Part of a small language model's weights: 2 heads of 64 (1 for keys and values), tied embeddings.
Each number is 500 + 50 x the weight over the matrix's rms, rounded and kept within 0 to 999. Layers, rows and columns count from 0. Numbers have three digits each.

# up: layer 4 MLP up, 512x128, rms 0.159, rows 298-314, columns 0-127
# down: layer 4 MLP down (transposed), 512x128, rms 0.148, rows 298-313, columns 0-127
# gate: layer 4 MLP gate, 512x128, rms 0.155, rows 299-314, columns 0-127
up298:561563548514461542485532422537559500645439516466506527650419579510533543482462464473481544477462569543517440520416546401406512409503519533458453548345576492526498469565521454572495491478485532437562521437488471467502500462555519456467584580467570435462456454449539509533564484496412479578417484537588619499543527597466505522553372553511442496536611450522467558493490428588458456571411
down298:567469491601573498524504467525520483488457580416614534409421466489479542478473457463566538490400529441449463490376525470372613358513618558486452499513459458408581466565517609397373528484573502455508535484478437480518484464522476369578503566478454522530496540460510439464426478493473501523529406504459532483496474537538494463569437527434529541495416460572576495508514404551494461459550
gate299:473400560450555555539527501488498556395463565515554489508522478559447517483446456460446540504546519463462501517492573527496650518574507424461450484606425525386574568478492498478528510489450544570522436516395508501440500427483526600458579468516437521478524398428437568524471582551493532550451492553472595448484624374445505375567503481511530491454459387430407504555530522488611527593553
up299:598548523482375502385566503554491432523467470488372503466486489625539529540574404472565503447574480546400487462593528620537403478446502434485401502421481573595523564487504422547595475578509587548497533521543535493521490490462494442588522597438450467454411470461408453513494553520494422572553494496567471539464458483482445613501593476464462534603428471549513539525542495488573397542519
down299:531482560482589559517454512506498591407440436497461466479526512413579390458482518523421482521543481465530542437503527452595504478520511508523499388521524538527579524434468492496359527556431624610486455539455602454478539586423490457543507543467423548519581521511512637509526604464430465452497530539561433489606480459432631438511559448509488509482526430523569462405414559479486508470562
gate300:470381474505573515518513597519502512541582470501454491540495540489447489533555589462483467459462496503507485483590479467509565492542482458456565480506551394583449486545595542463492565441466554522513566520474398391508462429479451401559527408469523462476436599602510545481490479616498498534451516520520431529509514453553521472474568400445507494511541525587527563486519445540459438525504
up300:530475419482456524520384468518503636502448570516499459436454480550602532415503581400585567487555455507386497436580507430527474414516496570533415513633463463467554472457494497496360487520490491433474454502504521455548498562510470474440496535515511532487409513581470408506403534659514545517414468528408427452519533480516426465458414425469536439440489524493564549458462431510495434453506
down300:518548521503510524477572547616487490557502519446523427493424408488395535498453515545473522475463482553486514553451599530490593678535506423446604493426535545500517541420485561517410486473456485528521511484411455470502451539483534478496476543477506582499519487465544546439506422487468485549514387489530440495475475561539517511442565427572530491585469429434439459542532534440491599410502
gate301:520486484486412484440523459525504519615520488545582427527407502503426472491431512447530483461476519473540482540483354558525468525528484512436482568509480533440395478385488493483526406422542615512504533514515579503431565509564517492406427446516399522439427518442490475481529514604551504494470433494456435450495592463448442523547493561476606431461584524500481505481533505486519486438583
up301:541421543505423440465584430449455393497542570419436445442560419522513507482529524545530548513486526464457503570506419520583462547521506427518414485519484467489526493558538608442456505492423453401535469496454549510536589605473529444438468379462552468445523571482481515540486500474530594472499555499474392486612508475502447457446466528459472561475663549547455539537483554480513460476532
down301:495513456492495453489489553420495505348544481610511518479574554592533529479434501459481474553486413393451543474544415503473574464504479479506517521433457444503466503532535460454557479483488435487510471557512492597507445514508557528459540612497482504545537549484509523369499508448523539540504489545431591502519566537474510463601448480535469531514469547476456391414412353522466455385551
gate302:438454454474432455501537496488554583507610560417523536518523592523527531490502502425566579486593467589423522404519516546552453450496531453501544459525495497569519468522433478457591465494473498497447567487487538524492458460456501402503428582528437514579497527559525565503460446411473470502544536524575503456522575511527456451414491469513538522638482412479459444510539483463534505479391
up302:448554416561511459481529476467432528461418528437466443464534560552472525506568514561519480434507435457477606541490459451450484468601497552553500533485513520494415459561423540580474611486455476506459460526403541456447542468526524567501426493516486482476516526489580449634561491537486536452449462590553538538385495434522514511558545512548478507487544543544540559485458501481547551509481
down302:506485424569570458464561537459537507486460434528479393479468526474522437448524557536560407463528514482538529472516485595501560531542498467586407451509592511482514554448447487462524467505514522504656546511551498508398500623452522528593622446482490485411567542445463522476512458534485498528523447445513452566457465507472494551542505423431430453462594453512554441552502564461500549503509
gate303:479543539460545355496554460399575462577513599479532433498414619401444571487469489427546541403501540401433463564537440511535443554458525575427477375436463443452555437498480462459527536505565484501431544481460489512575508469503448508458474362442492499505421441486494470496499542545529475484579397522398459469494490547541509497497470395513476532494492522496507466428542452537534523435557
up303:499372529537529580403539487552517453492561488440577539467495384495539524529652504462489557491452429504575574471519503477495534433417489489418493488402551503562464522432508552489435429514467474432538394528483450518500530541417526534517472503534544568545669463331477531411488505521537465555440559424563525545545491510489519612458533486443528476433492450524532399493465477593495435607444
down303:535460495532465484546496494574481631533439538490520546539513493460429442529474425509441353551540501529466559491496438461465433511562598534494377464472476569431472535512530478544592465451527512478544449496508533510476483564466605544454479527644395475448545569585395494476458483450538538492491603486561464510465520415466476526520528466349472562542468427531465557547511406481486545411509
gate304:481469442447463497500502392486560520474474492512539512435390601545469505500431503504524428475468541479505584472534503580469544475575611570605517517423464400468461398514498525482498480507511515414555542473531516425569598483512479448540550501403583544499581424538532492516473541492539524508468514546575509431525526487421474436403449576424442544416503522454453425399603486515505511466498
up304:516466392526510523529416517458469445483438526475440470518489545514473506542555448516474529528370544476478496423566446528461508529540451500462485491459470514512517431477511467536545467565499484367520451525467565462483548527468439514550419485519510510482435471529563478516489534541488536545530548496481495607575474517436431383546469531458457518493445532471531448494608470541496553549512
down304:559468454520537483465481505460449425451451588486532482515580545489471609594539551569426493508446546467507438577497495515476473447492625552477556531532457433464560512511518490550561485516581458526493423568544493460492586511596464456480418497501473542521456434594508478551499514477485626630473416483521544535544499505444364470481589530465574572459504491452533543450448468443497474552477
gate305:447536510559462533482591572420544548424463500451463470562407525530522505456450546516475417485543476469507486423464486515473517542467446528546535555451554492513468441430632428452419554440496523423482547535537609420469554521593551481397524673416434499428462457548546458503526585522526416492484457530458430404675541425567458441546447359388336465493572510426425538336527574399566528538505
up305:489467518445489490465398498443519343576483565438486442429475408557503537496473450474337523508518469378455573500537472381538578441489544514554501480488476589561449504554462444599472585518416409448460477507570486551529501373503437597553506427482528521345528470545639560471596535586527568537645611479630473523491560555505535610632479594510542478572599424397412469475446502538449524487509
down305:505517541530492468526558606483496633430571428530497594499515522518566498393567507454456546482495515546535435472535483580536551435535530576533548604589557434506421597594602507538572507439498444425393509485582599385486480548517524495472515445575495494486543353546496420453511448546531486485532430427359468402530525483485517428579409556495545542566512501546517441499583503476572431419561
gate306:399484489570506447467559482510490526527496502530434481545466507536357523442413539500465461489439487433566461580537556512452508406532551510449522457528603545463553428527493498431542540532504507515447490503460435474510408385540491440485560529419443487467463537485436513533504472542495472466436569449516498576494513447472443497535482474457455526482503495513446496533433557488467533481429
up306:510446495471440527536481470494442499498563419415567496474565494472561514509448516408586560528522452564502561471533437487521478490488482479484406490483425481479498545407543472632517488472499494445525529533556474495460693590449522504467593512623528531457517468546513517627469447445521464530498604416398522547551543481552488472576492469562557566453529540518488542532550495496513438481521
down306:499475477491553639422576480468561460460550614516513499485548544452451519541478519454459445503562542600507480487395543490533404475469382455558511553495395559536405427494399433510438448445483571501557510503561544542543514568514499503554511589504492495465484514409466444493562515562418424523411471459508565541492557418507492459499453535434471536455546462510462443489481444536504474446469
gate307:555503536426579504558539539523522431455468493545491508411510462537489507551520575409562536514405509487479503438509427495510489508484570456485443492488610510542548491663555486511539526537499488515437467405547473517487619540547512514510518553554471463546452437449552461514529649481496436447437475491564399470497375512435566474458622531461565467539539487453556482442537528469412548607565
up307:504559553548461522578478413615502572448498521483550541518479557431542503507491473508520542459518423389413471492548579466493503510557531425565470570451535460478533532548599515518478419509486540585599490528542488411538463526444518532494539476447542514479580540541449490582492454525427491452511530522609493540505549523506439534487542528544496359446524460542514489473522538526432587468513
down307:494478503375608435478464365450519512500527561456356478503542582590565533469486519472557503514529500469568483478473510396517440488536518497480566528510550504556538401615512516475592543553446454463573532564462549525521507546394498401501492501478519504513507467502476436513563545566508557419577479454504529525488503576503509430484481407539527437471510500453514571563486446538517447503461
gate308:564564450495480526525545558549531514590581504604542450454473526470596436539430520452472453490505528522523474457428550536466517467509487479465542496563526435481423447454527491502505508538508571476450525488510480504589517457623490465470612488494477527521489562420475476558510460492538483470507640539512505459458556502543529518527436491431494541450545407579505504342538436498490485422503
up308:521457507533439432500481607414470579443527442480456533495505500487543592533582494455492543480461459471482500411480571440433449416507498451424526478453463491457506459428528517473499456466496503506395517479574546491442433527462483530511451542441493501499505450561508488519514592523504440493425487444451485419523457499562528565540477448470544556561601458545515566416498541451483523516419
down308:499511526601504529564471458546480528500565509515458398476472450519408413483451544503519477611555480528421476520529528548489471538609441512514492494566541558516441492455484518538568541546509463516460529428514530487521552531414439458443489501511397433539565509420526473503475426524551438543561545457549452528547562556533546458568480531498448575528563465395461477505532501510532521517507
gate309:485499460535566574480424514487502473544451469498543521566551545540448456503523484524569441515553518531516536538578419502527496594420601467460549509485503505576521454492424571479510580532539514501434439541504470553506468473451435513505534565442526496470597505549413547402568464501497459488633501513356476450519399508465562438541557524603471522511515572444490551556515584463595484452574
up309:509418521553530610471513427545537513468530505403458410521502466526585470404482486469536495476447534472549465485519503575465567482458499422471525557417457572459502541459582511497518528541552469596477487525481504474488519464424563472454427482481516480468519456539480428581411503542426533520570521440491511487480434539430486539549555462527579495468448536477474472459557483507491517582540
down309:584562480475428435450499493472540493481506511518494466426460512485503525424522501531520471489473463568438495398560639547412532587489578539443515447499479513546554536537535495504541548496523602592522443433441504585534429568481446487444453517457480461511481517504497512451431530544510527513373515518501525506550453529500407529591578496591482423478458424473494551490495449537459530535473
gate310:484505545452550447449437429375509466433582518435572468571371512502530360467517480525497554552441514445439609519515484574447512445479573476557483615556442478500484556508531490536504526507467537499503492539444504479473579510451555547440427445499410523410474534459401494529522482421528544458535454493567471501556578471530423564481501512477439532461530459411472501477452489568510528531414
up310:489466500474562484463492475491475525492527449595505484547482573591525463537469419527576461552470407530606507485522492484524443583497411469511561636626481515487495563542541428565446442521566555471424492477439530539512531498536507488470470453487578491586525502546470396512456515548583504491458479476557435536531517461476451512477460469507382473432478439512510413601528485543531562561526
down310:537485543515497544544578483561463513454447573409398591445521459510590516474499523532545528475509500509480480456539577456597466457428479527470498439511526508510447515455533528472464489428529528557593566538528369466506449579527445434537537544455487500531486531479568467522495512580447537489545452601503545456508482539576535508469552555515468458408475399439377489485538546504454421471598
gate311:398443486483430501500399440493524449559433615451410460551471507454503541418476451519481562535570552496468536495487431585528495366473605502492456505585531514518479498491452582552447494530528532503474495550578528516566509511498529401517537571586485495467530476589442486402453509540567533500442522535369559430534521519513514523492529501550617395484448486539548531447602477590523323500518
up311:475528504481508459497505503524482412520563522557544605545571519449523455506460483544478586481506549504495539505492487502512519514512564567487582391539463497502462439432521522493504410472524538511596431491510456501457505530498531556538455538406530578566486421565473509539575577475534481383477470529468403619432466456471520455519576614537458524527598536544505532518495491387526523424580
down311:525519447569478494507467507511450429556507559552482485407538485390562627480524528496471529444505432395501482453509473488539459499555423606446570469522530538413509435474558505562544547552537391449426428470503584500517407559451512569508466525461471511468532540560447491541607484528528494503525428376489549469548426460498460570551473478430472512502525538537617527501435429414603393464498
gate312:450527610507473484469505498506474535493412474445473467547392480470478613535462571530533504505488495453409465461519574438515510505594456503469587396453367502457482478514521483492506574561515488462526500422389575529475479448547513502600425515569496567619449437446376590532512514448553589459495436566471489498541416544516469540525458461438532575479404541523410463551524518555477522608504
up312:496464493418469499446560480507560520621514484544601505473558469547455532533511453502468450365463499504505563485462499529443448451494507554424513505407425500506584532514572482512457519564553475460524543451422574551601452493585558525594474454476589550531460461448426473482559424609482526494539493495414512471531423528486488525385485496502483550537427529441440514511511504548590555558459
down312:458449532585554460427431499492480515567427434556422403553497574449621625465528589513509546524452474558442502542570546487487498414506455529479471457479583454462505457520478522461518477376485524493519569439553541536529438604552545486525444478431491578553513479505448538536506537554606493473428530480643547456509457477579476524502460504493481534489402429553526424483390587465513487491490
gate313:512506554555535578503529596528465572511498484466619400422509492522494454473420497518512536526540444565498477550589510465504526529502539403478533525463490517536376493526496477371501464430442579526554442553500515484513521512504506497428534461456448520461494424596457463478511533497462548564430432437535484485412596561452514429393449499593532526514539559471499499459388542467608531577591
up313:613547572520465531432557518637505459519441437536387531527479500463438513521537498516490490543363512509437517452457496521489495548422598369508457513456427590466554505489474436584497478621595510544392561571523501553511566501465552406468543459587504478601465524511485533516528502568594528594538571467461498543458496425546581497559416457498545386391481550653492465434552537459445469549541
down313:558551521483518512489560455414483473498512472548592459520453408487490413521471468550544389494506536538429550523520479510517544547541504605499477489417559551386489463455520454510416465589500456435512553530467534609534462543542552502551533480589456438442521588533551481492552487511528433571449504547584412604537482593513563422592585496580440554486543530520495448499447447478466486491457
gate314:462591549443469515524583529504489529551460530421593477555470580453497455627429507486439478524511520468475431501511544498495543517520509504484362546503452572544523512486541449511533544454531515410522560517501496510578458559507552530523506496484533598510522511480497526528509503472528457471440540524493406455445445514432480581479505511414474511509459507485458493564427525425605550513562
up314:485525524484587558478534430495577498474529464521509475469493553556504477524513561440503520530598454407532404521595421465547488541431483547561436566546488477562473499500511434525493460574500513604518399562525427519451507469552458461449538444469474574495481471489488524451564479525441465508486523529536502528451503550560582426570482567450618485441587470464469466524518446542479575468538